Weights of a small transformer language model.
Architecture: LayerNorm before each block, learned positions.
Training: a variant of SOAP for these matrices, 140M tokens, 4285 steps.
Each number is 500 + 50 x the weight over its row's rms, rounded and kept within 0 to 999. Layers, rows and columns count from 0. Numbers have three digits each. The size before them is the row's rms in percent of the matrix's.

# down: layer 10 MLP down (transposed), 256x64, rms 0.18, rows 101-200, columns 0-63
# up: layer 10 MLP up, 256x64, rms 0.181, rows 102-201, columns 0-63
down101 116:544495469563458512414473565495455482511574404619557389478435563600516446450505508521544449492551492431450467430521475479508500425534565476504489488475429556498557513504522536579511594499551463
up102 095:438506539604391485550517656443456613521521485518578534507418490534479483585518535414495512482425523479485461493490467604545507567529471496524536482547478524571516471513598510496455482511509505
down102 092:484554475492478549612428529555477515425498454485409467547535386470558444500407464476447537512516495556481504521518538522547538518524657592548455449515554514489517556531517457450549425482453528
up103 103:518504450401465511435510479545515429502408518441483520484607448457448493492422521523518445565484489556454474496554422507423515517555431480450400545463517510555464469412403560461538584540543459
down103 126:494561430497461510513491503450451504556547484526510570516545451527473401600526553613522452392640476477458482497526447545435563510545477500499411474450565528590421505487496475458540513473489542
up104 093:532500435443523531473360584500477537484480530554534442455447471453528549511580478499465535462415507571432467406583542490468493449497450517478552445429483488494425560471456467415445423518508419
down104 102:511452502422481537488525547557525471495469490563488418474555554520481443425473536463450545481604506480486651451482606575513436408516527479471505561555417521441484479452444559517508589503527514
up105 104:550504497536487387544510508430475584405456479469495547444603542472554496456457529507582457389502533503503547402591482516525508505456518431458433538556512508528546471437442521405412512491507492
down105 092:488451490488495579552562538559457396514583425425471517499484416509546434566508465474609424496499431464470499451552473475531446515485470522601458386471476497441491498519543473409513436536544462
up106 097:497650538442508487496475539511468480532606505541567549452419486425451500491532484463590477465525501431506494527435490448442513475515507397524442477596564513478529488557565477417484588528517418
down106 104:542466571465465475527535493445465513440528522498379491369519486416487494549516385614440529517489440501564471527512596510446495554577486506480521503560481503422453526526522520423476440436550468
up107 094:470510459448485486499493573521551494565466488470489491504523508458522509497510534369509510540567499485547646572438564450456413501473565439449558611519488449508506501532627424500501564489561536
down107 106:497537461569458467457484519448546427462400484384415532490520553494445550544453480462436446498435469500556453562514596481501442502531489449512502538615544475437544429494530509542593446512468580
up108 102:534528318584481554517531504508472436476589469469599622547464512545455518530495476502473487487528609537500520501541467466461475484506525556537530587447531564508578504503499477427540531570484473
down108 100:528514583429564523484542465482462522522552459603420473458503583441454519475436452452538449542514497588437499501451520562460510527570404480439467530503543544533452522565523472442522441399479610
up109 093:553469504449545549455369485457458422379525491470500520415460507579462473457540530517485606412506508417439455468510501527480607471557539472431479480428520448530542521523521426531540520458525467
down109 090:575507545521392356411537469454539572584479531430485560551477520480511611543406512520519491477506485517455503487496518439482515412491515563484476537493470430422429506470492446521507445506529589
up110 102:526563509557498466453517561498548504567474467552463495523622447539509501562438536512497599509394507459493530496494594508535606534543519439591510600507462570520521584490526568462475556493537419
down110 115:557483532470511531439434494441540513512471454485479616539459550502519590486507500431568517501456517465500445370556493491542450489468499618445455428478371555483526520500600486514481430443489545
up111 104:489548441558401434518518486499533538499528568552586483513593457461489462484504599485564562482513569516536493540441430480536457482531442418444520538364455461414543535562473512514497487417518563
down111 113:486528478385536521434506523517480470613512490436375501485582448401445515534466485599480514478502534507428569470489570522556456472583466429507502493475550483509473461463507389464543424490448520
up112 107:493520490524466545576496511529547558524532539537593485477534596569480469594464420553548543508486455445542570445429619482487441512569585451510619480545556482506540505534579542511516478545495449
down112 112:466436530507411522601523536471440451496432449505478530567521388508554490510462474469473514495458574482537545508483564505382463533532460632562510560511538467426407497451494566476532422509461527
up113 096:452623503457472482514419507492509580488449467509495391489511394496475402450493511488508453541559574534516548500501513385574478451512557542412489519482585445518508487507550491449579510509440413
down113 091:546432479424563464515540607469538557445476484494501479458479471529526453533503367594533458497558467467439484500476568452458492496475496415524555528584428494450512394489521507624461461500571483
up114 120:543488518438544523502526554511499432564493505411487656445522530575442475590498476534537490516485485451411495530487473529428571465515515560408502532531500402510618474488558559501482485490552420
down114 126:521479419505480555489625451534524434466535459482587504474488488580493447492493496454437464524444567467559559527447541559511548460506608487515568475460547469488509447423569387553423580502483452
up115 106:563468428510525510518451548505450494473548496512522565365557573559646495560421551429543545520490497415408460479482499514461418474501481485405472484490553443454533513523444519467541429502502470
down115 101:562472481539492549476499471514537436504502425515465491436580448469611447503512469500478490495564441566465477478505575541554507516440471451480569511486676392479521496518497454412543522600472457
up116 117:544549495578563580529485435640499541531543510573505504526512538489431572546443473493471607603541495513532496496529416502526447494442484536463565400490490480494587511593472544467508503567496552
down116 117:563435537436538551463497449514471502373503492531431466544488540702493509526543518497571505572449500568438439436454558561565479469544473467484500449470528488546544479532457450492539540479484525
up117 096:466482545531463396468485514512415599524484424452493646465439453502547474515542531501484503467541567481450543474480466384531492527576514476459435510462484451463570526535502510523500359442446484
down117 084:484493466536461476419513561553484483510492493465450537487558459413607531515507487570555532509592562411529472532481542573516445432528530451414550470392491539409558418486509419431513461529535531
up118 112:458542545579540491515470550446550488476517557544583412550506542489543488590558455546547518502521584460598547449458510574508467513476547489537546517516626524512558539580489542555487589607521487
down118 098:504515443492565535429580403507587459477515494490452502378491479523552482386396499613478483538490540535498534577478528440486555488543471520463415508476494522454478519502501435419482493414585490
up119 117:483528512417477529442506532508467503549581572617496543501548463496521534570482557467472494522523493545547487505502460585483587573532468514533582483574531658576513527593495566463542543462563476
down119 108:481442488446475503459472526534528471506442475458504418401502527435486510455513536492476355486477523538464467379460482481458570499544437364441527431514472509533488493606521493573533469501529403
up120 083:519551570517563535521489401518427549498522498544469489467566519547553503583518399514497525463432557431513551432516412466519496451544469482427472441539448621533511460472529420505468510524390577
down120 083:494566514452490402456525486449537426433500411508525469516457630533523509514597551558559548468528504538457446503483552418480456528487574414536546531494479392483446563474459530484594484469494436
up121 095:492544534473475587439472492558494526500497424427453587486495512528464437471555528523466564427456566457555580433401519548513454509419525550482405410404482475568518450545523481544491514529550421
down121 101:443438418586518487455447529524562454474525545500624500528469498489531575529479504399546517527518561478542424460626499553523594458526384555489465506529474482526473489444524534538542451469429453
up122 099:396440498397560549498429557513578466521563412482557493468453548511510547471502552570538556599524547528475444398551538467485502467499482612440539553473556475559490497466510546510516557536512572
down122 092:634464421517555517539499497536481492546536482556433537488522615461504411379533531461461547517515490383498476488556482495515456581478486445518589457524544470529525414584560484438509479492490470
up123 111:545505486555566485543456507429499570440447543505485464443508446551449508547480543427571521564574549553515462571511470497530447521492527416573486483537558636556450474453491476545529630493531579
down123 116:488485566518516558469473497532481503481519480468513430677412488451445454526431498463545520569552503493529507524436499444578474486545560567524521439501500442537403592575502555485570446544496422
up124 096:523503455440468367460449532460518484465568551505487535478535492498501429473499522553559514527518478527420564434547536487391366578570584500521475482509563456585480523552506460530539421494433465
down124 110:463463455473478466471545484509436534426441508537522555484397631452506539534550502489515441439540501421468408532472528528438515496513509387569430492430475500430621479490501456582511501576495496
up125 106:400446491527467529466478527526534562559587558535574547451485476477526489501517525397516556531436416531488577511482553511525461534598499464446448421603534586490496618446544448526477493550499521
down125 107:542528513490454570546518422424488518522608504493580564566502454449504527575509433516524502508526403514487472543537507407419468565522429527443484539468527523492539315509524494487495541516523439
up126 101:542450403509551509555380434602516473505529485531416450531527527578482545583443454530515471577474492542444452521437422491523440453490483557540553491531557523533549475585462537421415528494501458
down126 119:458491566479508558502494460504551461498511464556419516484433482475446394611533460580524472474537505458514426583497602536522543477547553464521497428431621498402560485484552516441551460509441497
up127 090:436487488484552516544476524553535429502531577510501522450430484437487459524390494501460483570526557456578513431557556453562503477483464433432578457534503433540505476583556544388593564547482563
down127 097:494426370489575471588580455491519488555443437540524493575452449518470421383541411458420486541589456519499541521488479457469514444512509561542502418549527545563446536479490511502543462477471488
up128 104:488449475487494583550523557469568532487612498482408462429475571449582529476518445519607463494470479523557575533435625470534597480477510491438488585480562483514482488544512477512479597512537475
down128 093:500511545550532486533438523605537473526442557565504528552566473433506513477573509524458598543480431521420447508580377615483460433458513530465501505455469437451479544420466475453503431526444484
up129 099:531480449485495474443471558530495511434454500513539535444481560481539543501550374412585512426557552442567511556528410479537587541495501527438468524422469451512558560589531457587470550569494538
down129 106:487484504609450502572603381456549493495466535462554620498555492579423444500564541591484505518456463503497453457504613489463431567522527515514557449440511421544469482471524535485464522478512487
up130 096:514576446410579492569530504371435548543460612472550537453498523505526487565441557532519542494561539433582474497425453510506495505470401440437524425549485545565494480494505502478519587461520482
down130 089:477512464472438432493468435506509408495593541393559545502548436479515505462406661395538553435522547458509482456481487493502530502539572566486519510543581522533503497518473489512503539415448457
up131 090:435527591535568571452552535504492563483543489563498503431571480462526542582451546541637421570501568533546508502553538565503489525475579440511556523585423510543553472464542449503529504510495424
down131 089:492532459494508522481573399509445494466451429413415475485451494564448490472454442508497542493535485426517415580493503354466513467560572587427472500525555586415512493506479521563553482493553506
up132 105:573555543435622503534508567553512474524524528487507499508503592473461528579491532520447568506501615534547537485510479484475555511535537581464524562429526487629569504501591449596484493459559459
down132 102:562488539526458545500529523427505550604452509484547484432512477551526378461519468593502538435551414529490510619512466488517479489540418454478461521460561443520455445500516588508510551559471620
up133 099:514394452496474442440479500498562450600523545437423481372540484556516454488459459548564448562495533540418440405563568491498458546459463522509485519470515476578585496512560452437503444514517536
down133 104:493476480557561467456434585529487492527509444465545556580522500495534525427558567541551521457459490444545515472482455480535386543430569368521467422476460510423448508500477433488456462491501373
up134 101:427485414548459504474489443497548477411492538510550455554554511510510490538520479404504541551417471564544457571566510527487416518593506549533519641459528529454521500564441508617511517469558547
down134 095:550633486421479443438539529552459430486576494512487495480461554551507511473566517463494503480501493534443553468438474473554553512670493451455579527452496450527457561394463465453541499531560492
up135 102:597491482506482548396512569472533555609474541486493463485497530545468458512497519507587515440490509527534648500553565500432502552473549478398497526538524499508404541389539474455550500502582465
down135 100:478411396471461529621587484507474505447541541541434537540414553549423507420423538531459545496468513584572474514485512495525502456520390554448592532536483470490531514459511489504585462465455509
up136 103:507499441572552494555537542504573552462408539530515548468550500552521506399538497551668476529577496464566573550474493475557544491532593413524417526481533505559478520520529512492586544497518509
down136 106:575576546537518461541507505500516512503472516518455468487576536533542469488423552539553444450443497481468476362491434502538457461527519501417437407378487515430477461448478515578502549462374465
up137 104:566454378506521535550487530576404546536516572538560488557511455510436541482479534557546419524453543572408456576472453550563422444473492542522597535504509521517550512556494454414481522532551503
down137 107:549583510554521517530445483537515535483493495583508593491469441505446567585506516553455514438458494510537489489519517558508601419551388468493479440469415534572465435454532499390586427460509467
up138 104:444393464495522473484464474501457502540389508547578536585479535577449625542490531465568551547479487545491485493564490508487472617548473568475467495448606504505425490536534525485560464524590531
down138 114:489543521522526494518488560479497547604480487515560585350545545439444575555480522511440476569432397497499483541492462461545438452536530474529469555459417564406502449448483421539451505470529499
up139 125:626512545464436481504492567518412576469447469527594516617568482558456521463583492461487415575543560507553613488489586483472504453498545507499490538497560457498536496562540543504490529541540547
down139 086:524478561532544458486455598457385490414449424465550465565577513430514443502533439500534421520565443552558551523509569534494485542520461484494553443492475382461516455515476555398540517535554485
up140 092:429444479441429496433511569442506470550546513585422495386546509553563554478567472559532505513486617462544593466413562467486431535478513488464528482537445555488472460491576469472574483453472509
down140 093:362597482385505519441487605513460499552521517476537576551511443509544497526492525487451539470564516501477480506576406534488584523580431469501432454522562519522553567530527597511516446469487481
up141 100:570510455474466452571580476495536582508431479514510473426544473519492578579566542537533518513529544459539495457599455521479550510538455447630528560529505534468464520535543596468456466586572588
down141 097:436539545449537456469457470527466455608489493576505489618482466492501547394500505506505538541451494522432494488446460472566428409550516470551525551382526403570541516555518488539532592445515488
up142 092:477540494403480454460490453478498549460511516498454498475556473462553529528546530552489507420491451453452449421533505503357533515564552473330517516383475505442492504503440417459538532480464449
down142 084:555555470511489490463446436494532497514526469509486473574403469598490473430520437358499576462439544565478447490520547436529518518434410452580496403467484445510516533496554574494521431434540497
up143 091:495538468495434447534453491498555535584470513537567464470555442562468521592492491448530372515509592473581587460437523441528448535482452534505595562512502470426462521416588548484478435490487476
down143 093:553547506600530539540528507527479491548528487511530414389569467475560531549510438485539466467544474489481472387511522465512521437525575411512426401469437549449456644466444490498468532502505545
up144 090:424501451493419491583520471502550516424489444516492469484360528498527542575487548466474539529489511647566604466533494522488556593537460519486546514511480444580507488565488474402446470461496529
down144 078:470521458481498524442463486512480410474589447460559498594613430468544471542555489560512504497579452439517437493455455622533571483496496486506574490403453540525557456485559393475544519520464522
up145 103:519542486452413475481521504480527483431517554437464526454481395467539500470525623488518595468450538471453459553558474431499567517572473536564483628586525570517575543474481547580500490526545543
down145 105:474556521538600517545427470481562464531459509548453497449484467502497519578405485562499486475571416517492435499477513569463501501521438622438507544501542511534534571503554478396572378453472558
up146 093:512508512476495511570462423435431540489464479523437475457530385476557482549507512517551526478457502392522488461482430485541456490461646564504434399591473527585497547575502458462531431533503459
down146 091:491526497536534515479521504554557516562537522517607532473524511438501523511516475494493533465473492558501444576570546564465485501501433440524528557541464541539623456395352543590591569539491551
up147 098:583545474522619443517481561534443465538505485535492434477531525582510403575561439518627493525510541491489504538482619522496380516498519564458510467490556518503567562515492397504518526512527468
down147 094:525506510501535569502545467546459476577573554494606519537457413452507393519529462498510528460485469413526540427520360445429506493478454596459515626479518514535486464531442518530477421484505490
up148 096:403486568513590483478537434481558514443487466490406507597592543509428526610540462459450469561411462571488429530498541492537465478510447486504490533453439492536460485540485464506429583593539492
down148 103:492466479478599532549448548429514426457569492503482526558484481467542462484457533502590409487613485517545536496423499511451450540582616494474485463568505429465523580506490398537540453561474441
up149 108:479540461508469520532530478511503562500531553517488528565575513590503599628484490603491572500452505509539517554521473515466506548440531575512533568475569523496610399505496601526518427515590455
down149 097:449430522464554475448541409474516526550562574478483415446456556488464471451506486494549375531509522457483523541529513542528518514649526431538493433569521503422572507497391525510523559561524472
up150 095:549547396610517535549476556481443479505489476486549498484453504433502470535452548508487505553544601545507490552519515410563604450565584433510585531525506509493555551540519511492654512517525518
down150 090:489484490459532512599454430508424432575657464538501513475550514520483503482524533488532550530406489579505554514576479529462578504515611484624618475468514530477493518487498481431517516502478475
up151 101:505602531411427428479562561382562550431555550473443524502500455471436449518480436526540543471459498422595452472496452643473460498501487591510466538510517478555493522503510504539528490511566496
down151 102:446538508429584504503440397501415413477538517397496496561527464488422544562531510442500479422524428477508438550565612456543479543516507425519510517489599469470485518532435505462453418496533544
up152 088:511534454421597428555535619532516482531511508549504528541586521417487545611594457458545534398502478541545504540581503481512520479584551532537499530448520542524553531531468551545466511572476430
down152 086:549495464463386515393454449548562529488609502515521522514465471511560485500556527574518468580427558463496549536397538517530584487532457529507429480514435524555474548562576472515490567481601545
up153 139:371535516473492596397540455597509438500555472446463590452501491493418481417491552516501485553518533491494536458493516410455449446544479468478463510541470595476442434510536533411570526529551515
down153 140:447530521524544583475507456582526438527511490402489604464516450460353484467548422574510505434501482542505427455489503507434403540545442492552526523556429522446494465480424577519545491526527534
up154 089:498501503449456506545488554444578488498507590550458493512543542449531481546541509500475587528579462464537510586475401461391527505567611540448531540531558570495498623522497598571469533495488497
down154 091:467514537445427457575508467451517464449536506573530457461456478412487503475468478505496518449464507459572483452491537579541591431474427349516496446521411464459567514505523462393537527488588449
up155 100:522569507499545418502544456500520490481498511581613531541609458496430654540472481465556539552498515560531521417412524476484580470472567562496520583492481539543503530482499515472527464500570413
down155 103:531517388485489387590588555468519505488509424531441461579483489471508536498469500564471453483549543549533497439443643473477482529423516526500577569534434518496580434459445481447470499465536523
up156 098:552534442466524452473546496528511556468496539493557543367513522465483437446557520437521547439567516489530487455544564447496494579530432466498562429321472524526479491493523453518476571496444410
down156 101:458551548489505465570429479437631406533532521480517477555508484550551457577504473484523424558589527489552496493477519515571539513511512553477429482469584515467624556448636513529529518488474480
up157 101:414497420627503448444539470407501565483572539506465569513598462585426577466489482529530530467442476557586523513575524556551491506491520472439521528452516531504607458511540452464544523482511547
down157 104:567469488529524468520496494535507459461519556542532528552451476448490533455506505636535487418529487370622503501516456434508510366507499452474506514483512526489521435491513545491482339546441466
up158 097:490511495471524420520566481506475499488557494340509547563549462572439405480552542506485472532375473436440512432576569492503443483502445487510514432415547481491577537492556494464429562517504516
down158 099:497523501488474498529475564540406414499484503470424364501586528442469450410446548539578498448459616536490529535560503637519552527489552561502473464544557472516527463526538467499485569474527504
up159 093:535501563502476500526560579526430498456486505453492631503610553468491521464586499530434483476428508586555414429576448530421520445526464533415478527568476544517454490605483494510461556485524491
down159 094:439503593471437470541507500422550487510444498433431431564399478468467475494510581512544499480557488436372462513495581478554487541508496450561565466480575518464597535551433554429542459516527467
up160 106:515514470453445451421457545549570486613471541398515603471439520498435491568525572487530531415480537466500575513547543465436469611464529564514523507529418565459497445558555504522552522533502459
down160 104:471509588478499531487555531451520579475560557489486499541481499450597451504469531549460410409477494518506519517499455521561568559516463452370463478549484449508390469543458409458495462458510629
up161 105:626499483560611494415493468535528537528448563463546491570472554483435492543470572465533558570481595556509521537468467531495540615454471566491513550493485521535513518431491492610474511454585458
down161 113:498549554523405493452642551575575574531523528589433537470453391419492443498513452536430451487525568481469548513438504460540496485494451517497444562418528556552445511515508487543520441544517516
up162 103:464448531506437505514521558608474532533490501640450471528513455480451549570557506480573568569552468572466419546540458515477519466549433596464434501506487557553482596568434548507512462526545521
down162 101:568481482408505524496472530463625638480440480513499509454477456480416532524453571447493662490545532488492538443498572505494417423462512525512518582469503528453503471548487507490555514501448436
up163 100:466523594475463543483481556499494509411479548544508500502572492521610439563535488448531604550490505618557565508500550523544524531533555587447541575558497470503444472553382506542552556520548504
down163 095:521519537508553487469535558487440460573536424535509462524415524594545507466542514549500428502515476406493503451538409440563503511545507425552447383498493433508489605525561540538458487544471380
up164 105:509485445447494522520559545500528479427526542466445443449497612468472497507435643436523494594516460568583501490470504464488530480405433446515492445474497591430441522563534562449567561486501470
down164 108:478421410482495563536510544410435528498549583545459464626492437438544478537419511526446514506510493527461438511537539529402545527543502578424530488514483597461512415442523592503508497545486535
up165 107:579542506462410423466437466499516517468527580595516487443457447515453486574485452457605535493557441507518506577540501509558531577515451535463555507446584502546599471498533617496458527545485563
down165 113:501530468597503481447562422525629467434489442557541572424462566471580509459531526480402564523566516575516579459452464535502443521452542513496540426512476480543464550459531512502465472544587554
up166 102:497524525547504444538509498492607468482548531504553534472564533501408465538495615472560503577483518538494539555487517402429512618452519480494459519532584520557468399534544445465523517480444376
down166 100:548469464532418543510478560530549471497484481499519458536531446524592508368539465548588484468559580451474503492600526480509476383565497398514521383449529515452498500467529440521551568474495544
up167 111:490626451458531492583469432512585480541418519473500471510416515486513527562524521546558482566533497502413501518506498496421549535527530507586545570476522431473586596611518584495561502488479446
down167 109:535514495544401547554494468513477460416528538528420454545553432455466468494510486533507569478525564529527527479472469557553486553474480440524446424479404486440425435562439584476458372431575480
up168 102:527612572438489492540466466501412418521591492500507526423567506519477470510609539549455507455486435546505569517558520553497472535508433388464510534404516519493516515545496539416418505446543571
down168 097:562472486491411448477534499572521541478410523560424478540506493504603540499454456461523524543394534471498456496440518428430562423456488566472521496600403593460520531541452508501585509543552494
up169 109:464568442550472572489501431509540546532533536488540487547519520580504370515534414587486513545476527492485602540540471446511489562531566465530477479482490530542414407542588617571488489542548489
down169 130:519425401577485473522476480529511546414484569457458551513594497526472406414505456491434558479432533483500597460422528592464540540514528533498520504484522520598440476453491472406480590489471459
up170 095:432489465493527442387478551604506425524436512561519547447502475519441580491539501502570509543526523536463562548436526497498451408419520493536467567464525434515565456383441461552519474545538419
down170 101:586540527431459555559485482529553533436503545483565404422560466439450559513469486521559530419539520527543463389474568492608477572504513453517538554560515435534460468548507458566461445442500554
up171 098:488407474540481493648536401492513525465461490464491522432513597479501548562464503561516499585520540519537431547533430533504492528544590468528496472517483531562556556510526508638545532595499541
down171 097:566491551590510489517597475541501456403435537468433458477632412483534468486483420508515488467551444479447567511579580562562570465536482519468492475481563494522492440493531505385481522525496439
up172 096:440519473547453391545520471436497538510508497473507479449550591423511457520549472445511456502477547418575475452549441543635542453473493525533458482443504511487492557534573546530529562631512589
down172 109:482467607526489490441564532462476512529481477527588490535558555469504465535460541398575458551513418549536487606466513498550423440457457456545527514443611417568505485523477500541562544580563477
up173 091:487521497492470552492514464580569513506451523531525523560486439629442489529506405517510462531404584496486444532508567569551407542478541486529515496445505473530470550519405591514500615588466447
down173 101:566511488479515514489508437518549485488481422526542451497450408479517486492492496480486547470481457482498435471481519537520596594493534482460416506458536440561475500593466523532463665620628510
up174 094:447498407500504529543575440535491409457633514531475492455514471580411536529460411394504611532476509508492518524439504435526453559520498510502497550475521581527466506547381530503472460521559516
down174 101:478500379447483500522594519557474496489489428542487465538441583425551454481526470433480450427441594515458492477559519516485528563481452483392495488586529440566499435499434427476508447495507603
up175 105:449429430465565590451447421520448444468502499514490545461414541534473550433412511538473506536551590545428529527493461482445400555486589485486447487469519564494511437520503483552461604583505468
down175 103:471455491490596484530417508484490388540452539527512522488543455418466562576477494539479499507603462510414531485603446432484529490497511440466498529519519617568523484383487469492440419516466439
up176 099:472535490396432537459551559497421580557513562500533483487509485515508587469403533540577563489417549491461561542531552526523399525488463452439568541495475494407407504533563555550538516512501566
down176 103:538531489509476558566503425523444422465512483566433463413480553620472527470504504437470482536540508457479487551542506524407551480459554395533537477508458499454534507574565581409486443583585473
up177 097:531469345405527524492482522522457474523445449578503537471416494511483556561439494460514570523493501414478448571477403524551483454500561506454485511454495540491509521459543599412573571451511438
down177 113:450552569468512504490413485461626433481521508506479506448601495512499438472456549559431537547466485568519463582551469411444457589435493458528536491554436427485501538502429423511485483552471588
up178 107:443482506438571426483543462529493439543476510429559457401447494435452514553566491534564573521417569482453552469647550494470493452500548486524527494443530412498555496471509485480585564453435507
down178 118:527533454527415460488492581482535591512466526545500523574455483526513479618490449495460518522579446391537510558478411555525562464539520529458591525551518456415553497547542538495549473495629523
up179 096:562518431465482493447514609498488533504519460535491577381515472428497537501544631384509508531435487505507526581480426601474453503491455551448509446483465498504476509466587529492469523412572465
down179 108:438404551508418484592435461498519417455527564528502479467434524570468479545562508505496480526498516547477523431532461468457365577537538447540561455526504480575448569492447513511492385539557544
up180 098:533480446524530464496480573443499480531488544472442513535618536584435471519473427555561579524453447465556554518502563556510469606525582508468455481519581538539564526504451574531629462486513449
down180 101:516436518470579501434445455545556448462505511527528452419506643497563437483496494528514474541537452532442611497476416500444535515610562550451491557465469442465586506576449507490510491474424526
up181 090:493609487497506454445464532574529451557536494546464504542560510514499558511571420536450507487537539454479553521484601335500529560498482540398564601473464509490456483541536533577520508523549561
down181 077:451476496486453550507557504480537521537415555537472500483559498514539515499433484438492392531501544496490565463493476583486421553567570412458406425445544462411457497486424456473596566413494456
up182 091:374483449454528493431563547540495493508539517471458549481635531468496467557500540505417582522443495510473531499379498506472537432493566503458542519437474541510500342520570503557552478477496496
down182 105:492532512545402511489534341438555469519554563581502523610463496481589417536506508544534518531479522526541406501540552431528471459437382533440440521545482516516443520492464541491544472482491519
up183 099:481452538488461542509579494461479512456443567475509506533444487558553496532467442516495563561430606461555533545528469482618514479396547472491405555413440523533523528514460550526488577510597594
down183 093:552473419480533526532483563438470486472487506426438491522441622426474491380544490489500491381602501561562526497438531550528531471567525494514551528527476489558436536509613455525543488544489568
up184 099:483470485440536472557491563549472471507526515535539499554564618490495460515437521543409463487513659566445601454530514506487426496473483491533544566455479530450550552515629524486554509538539438
down184 104:558531473551444450504463494505565506469588445512476508492466466529388536523540418504494425399475517525498494621583497528453500491544581463468613455514596545497494440484477493497557488388480546
up185 094:500574557470564551526512451543486522426443468436569559541561463547454547531566442484514531558459544508460644537438491473460472494448478592479577451460476418472437517571426513517538490581466482
down185 094:562542527519546586497542564385515562505517508581471446451509548349536515437511436555437414475580480466442453521492505564501543442457538492450448476536513510445601484554527482516537454483542488
up186 099:524526503419569543398503503414488565454515476547588462547520482501518430449481541439514595512457601562507411479425503554497432514543448532440539487419590504532497562500487558465580534460524519
down186 099:432438479553635508516502463481443544546474533478526542606410496499460562384511483458507495457486443522505457540480523424500501509431544491536569380558509559498478386486503458461476512460468428
up187 091:457524628568444581537527518564493491384485487422378530542541518575600549452531540466523489538527469453438541475556474479517500426465522520447542527513449510493518547573569501483527541577553516
down187 090:589468537461690533501459469562525509518540521508572545442532543517508447473546578524440412551412471653503557499531474542460532503485507505462519570520473475513465439519490533524486467483501550
up188 098:500565529475597479495458527457515563434622555531539610560462540539521520551536541475503507537450545454572555537504585572489511494504564476586545468612565569503503575478570474553538505493474484
down188 083:508475469636464534548496440383531493505380530422542480435546478545490447386515592464508448491510478440474581468482501460400466464522494549516515573432477524531511468481492480427476501522572496
up189 099:544509412471517456486473561514476449466452577474517489440435536634428463434482577479462540537480506437545521510420531514468546542342506551427506528477579527425490471554521495466550515451548489
down189 101:554534504438478487485548507507429538466483518474417558412529556439573496506486499545518381481580406491421489561376606428541531503525466475491474548481540531520588524579531506582486485502507479
up190 102:477485499549482502549478497513475589640475570529426456485533475507491515541539547474616536431535467489489448467494600492572385542580477574538539602535525516596531489460505517492512474520467571
down190 099:450509456502478494521579567470517425416503446558568532455503514530526449537452600522606455569436556548448587500460470589438543499520514479475515461465486472510468541520575609513491533532601430
up191 098:532535499485620530574553564484431575517489411485473516461504467571549415544482568480565505542544563489529447464457501459461501455489543437518489405567427539593457577486577519499426533465497562
down191 097:509397493502622523474460427465557448558373453503441496526513468465549468473428468486509538445556441589530552469393562490452551455422457441542481473505534487500538431483580430498493486496481521
up192 092:437441358469539472475407477499524449542591508547471518472529513409584478485478531453508502465522488498489443439496508439474388500458506495490488541531471478409529476555607538433559523431441419
down192 096:517565520532538471529506499543491606448418549559424479480537542450473513457503508461466439505521478605502504476421470542490533452632501524490487482551529460455549568460462328447503506455525571
up193 100:443412475513519502573369513463446589480518384487546576474462524454574509492596517487463441482434540511415539562477550457591504506569509524490543412492461511521441564491501478458505540540475548
down193 086:484553549569583590443514543600455503484470504514500471463455450428592507531453517531566577377532506453540514572502530460579531521465441540431489516465400499511411471499540533550505490413518521
up194 091:441503528521523530509420448546478477413484520463513580457487532515553552480532592389550429446476516499523515505571422604576558508500507569515496499564606399476509486514535475427511557523418456
down194 080:496385509558427479404529536481622566495469440552428486465534537475552511517524448592466474549525474510405502517483580465495513505390493463486503555516441560555476459515517495570518481571569579
up195 089:402522416437510536505515586493539476433477501492495478506525447578482480470445443461575510423486394509529586444517550460489575513473572466556424534482474537529432441443475482485427554519589405
down195 082:561558576511513551572508524451478449549470518442441580537523556441473488378469507471467507620485504524468515480471504444511481406512564563548562500579452411547427448430538459487530432487560520
up196 095:576438515473518399588526574523457408447555499492456538454513539489451475561474483490497512474499436553499573465452462548550563448443432424437551436459571539547536506566426488437457582496574510
down196 088:452521469544526469536578566557445499480482539512434542510498488594578534542457560549541623506510508372466468466583422519493491529410512524454458556533464545545512477540518611497434457468532562
up197 105:511512471496458512491504524584458632483472476517441562494499599481512514521528451513468524494635472538591596471579512532461572495578595524467522440555456489534498578513487462539547547567563552
down197 100:466530492544425515561526546467460402518563508496562534445409441500517474533530589532525501542470503498484496583565515447494420533358404485504564506502500572509456421527489412394515476517544494
up198 104:518562425450430405499471510568597549531450512450582578472521489467467387516479533486444526537526505423468560477497567546444468525537530547422506501509406434506506516508526483584397565533455478
down198 108:557445518567624485453487567525482573498490515588429523490504496502463567533424455559455587382550511528526513571494493558506558500470422427517448542480567539497537497477462460466543515499395423
up199 091:558517443544592576547540510601500547513535517595491470490517481457493498501496450518522554523498440485442599455543540490543537480497461455464467446439494453535478513613594553418553457637467465
down199 096:478463538528457470512519555564595553556466465538496444574535590492520427496496484475472510469514412428447409500438499475515533420448393479562589451542552533502524545456550550523536368510504467
up200 105:567431527472555443466480421532505494425502549478530541396509474507560542520447588405511525540507460458427480425639487408536440436511515507539518481457518533542493593478452436486581541479491486
down200 098:519528424569450580437503448522509448496468502435450616610490517522607506473435453521488547503589470542438507484537481537502393586537537514542491451458555502516437480470534544500553415427472478
up201 095:524484482425444541565472495531453542575578438467456541496406485516480473580467449456516520521483406493483580493533516470594369507543523576398512481529508491512425468550574534556530504448570553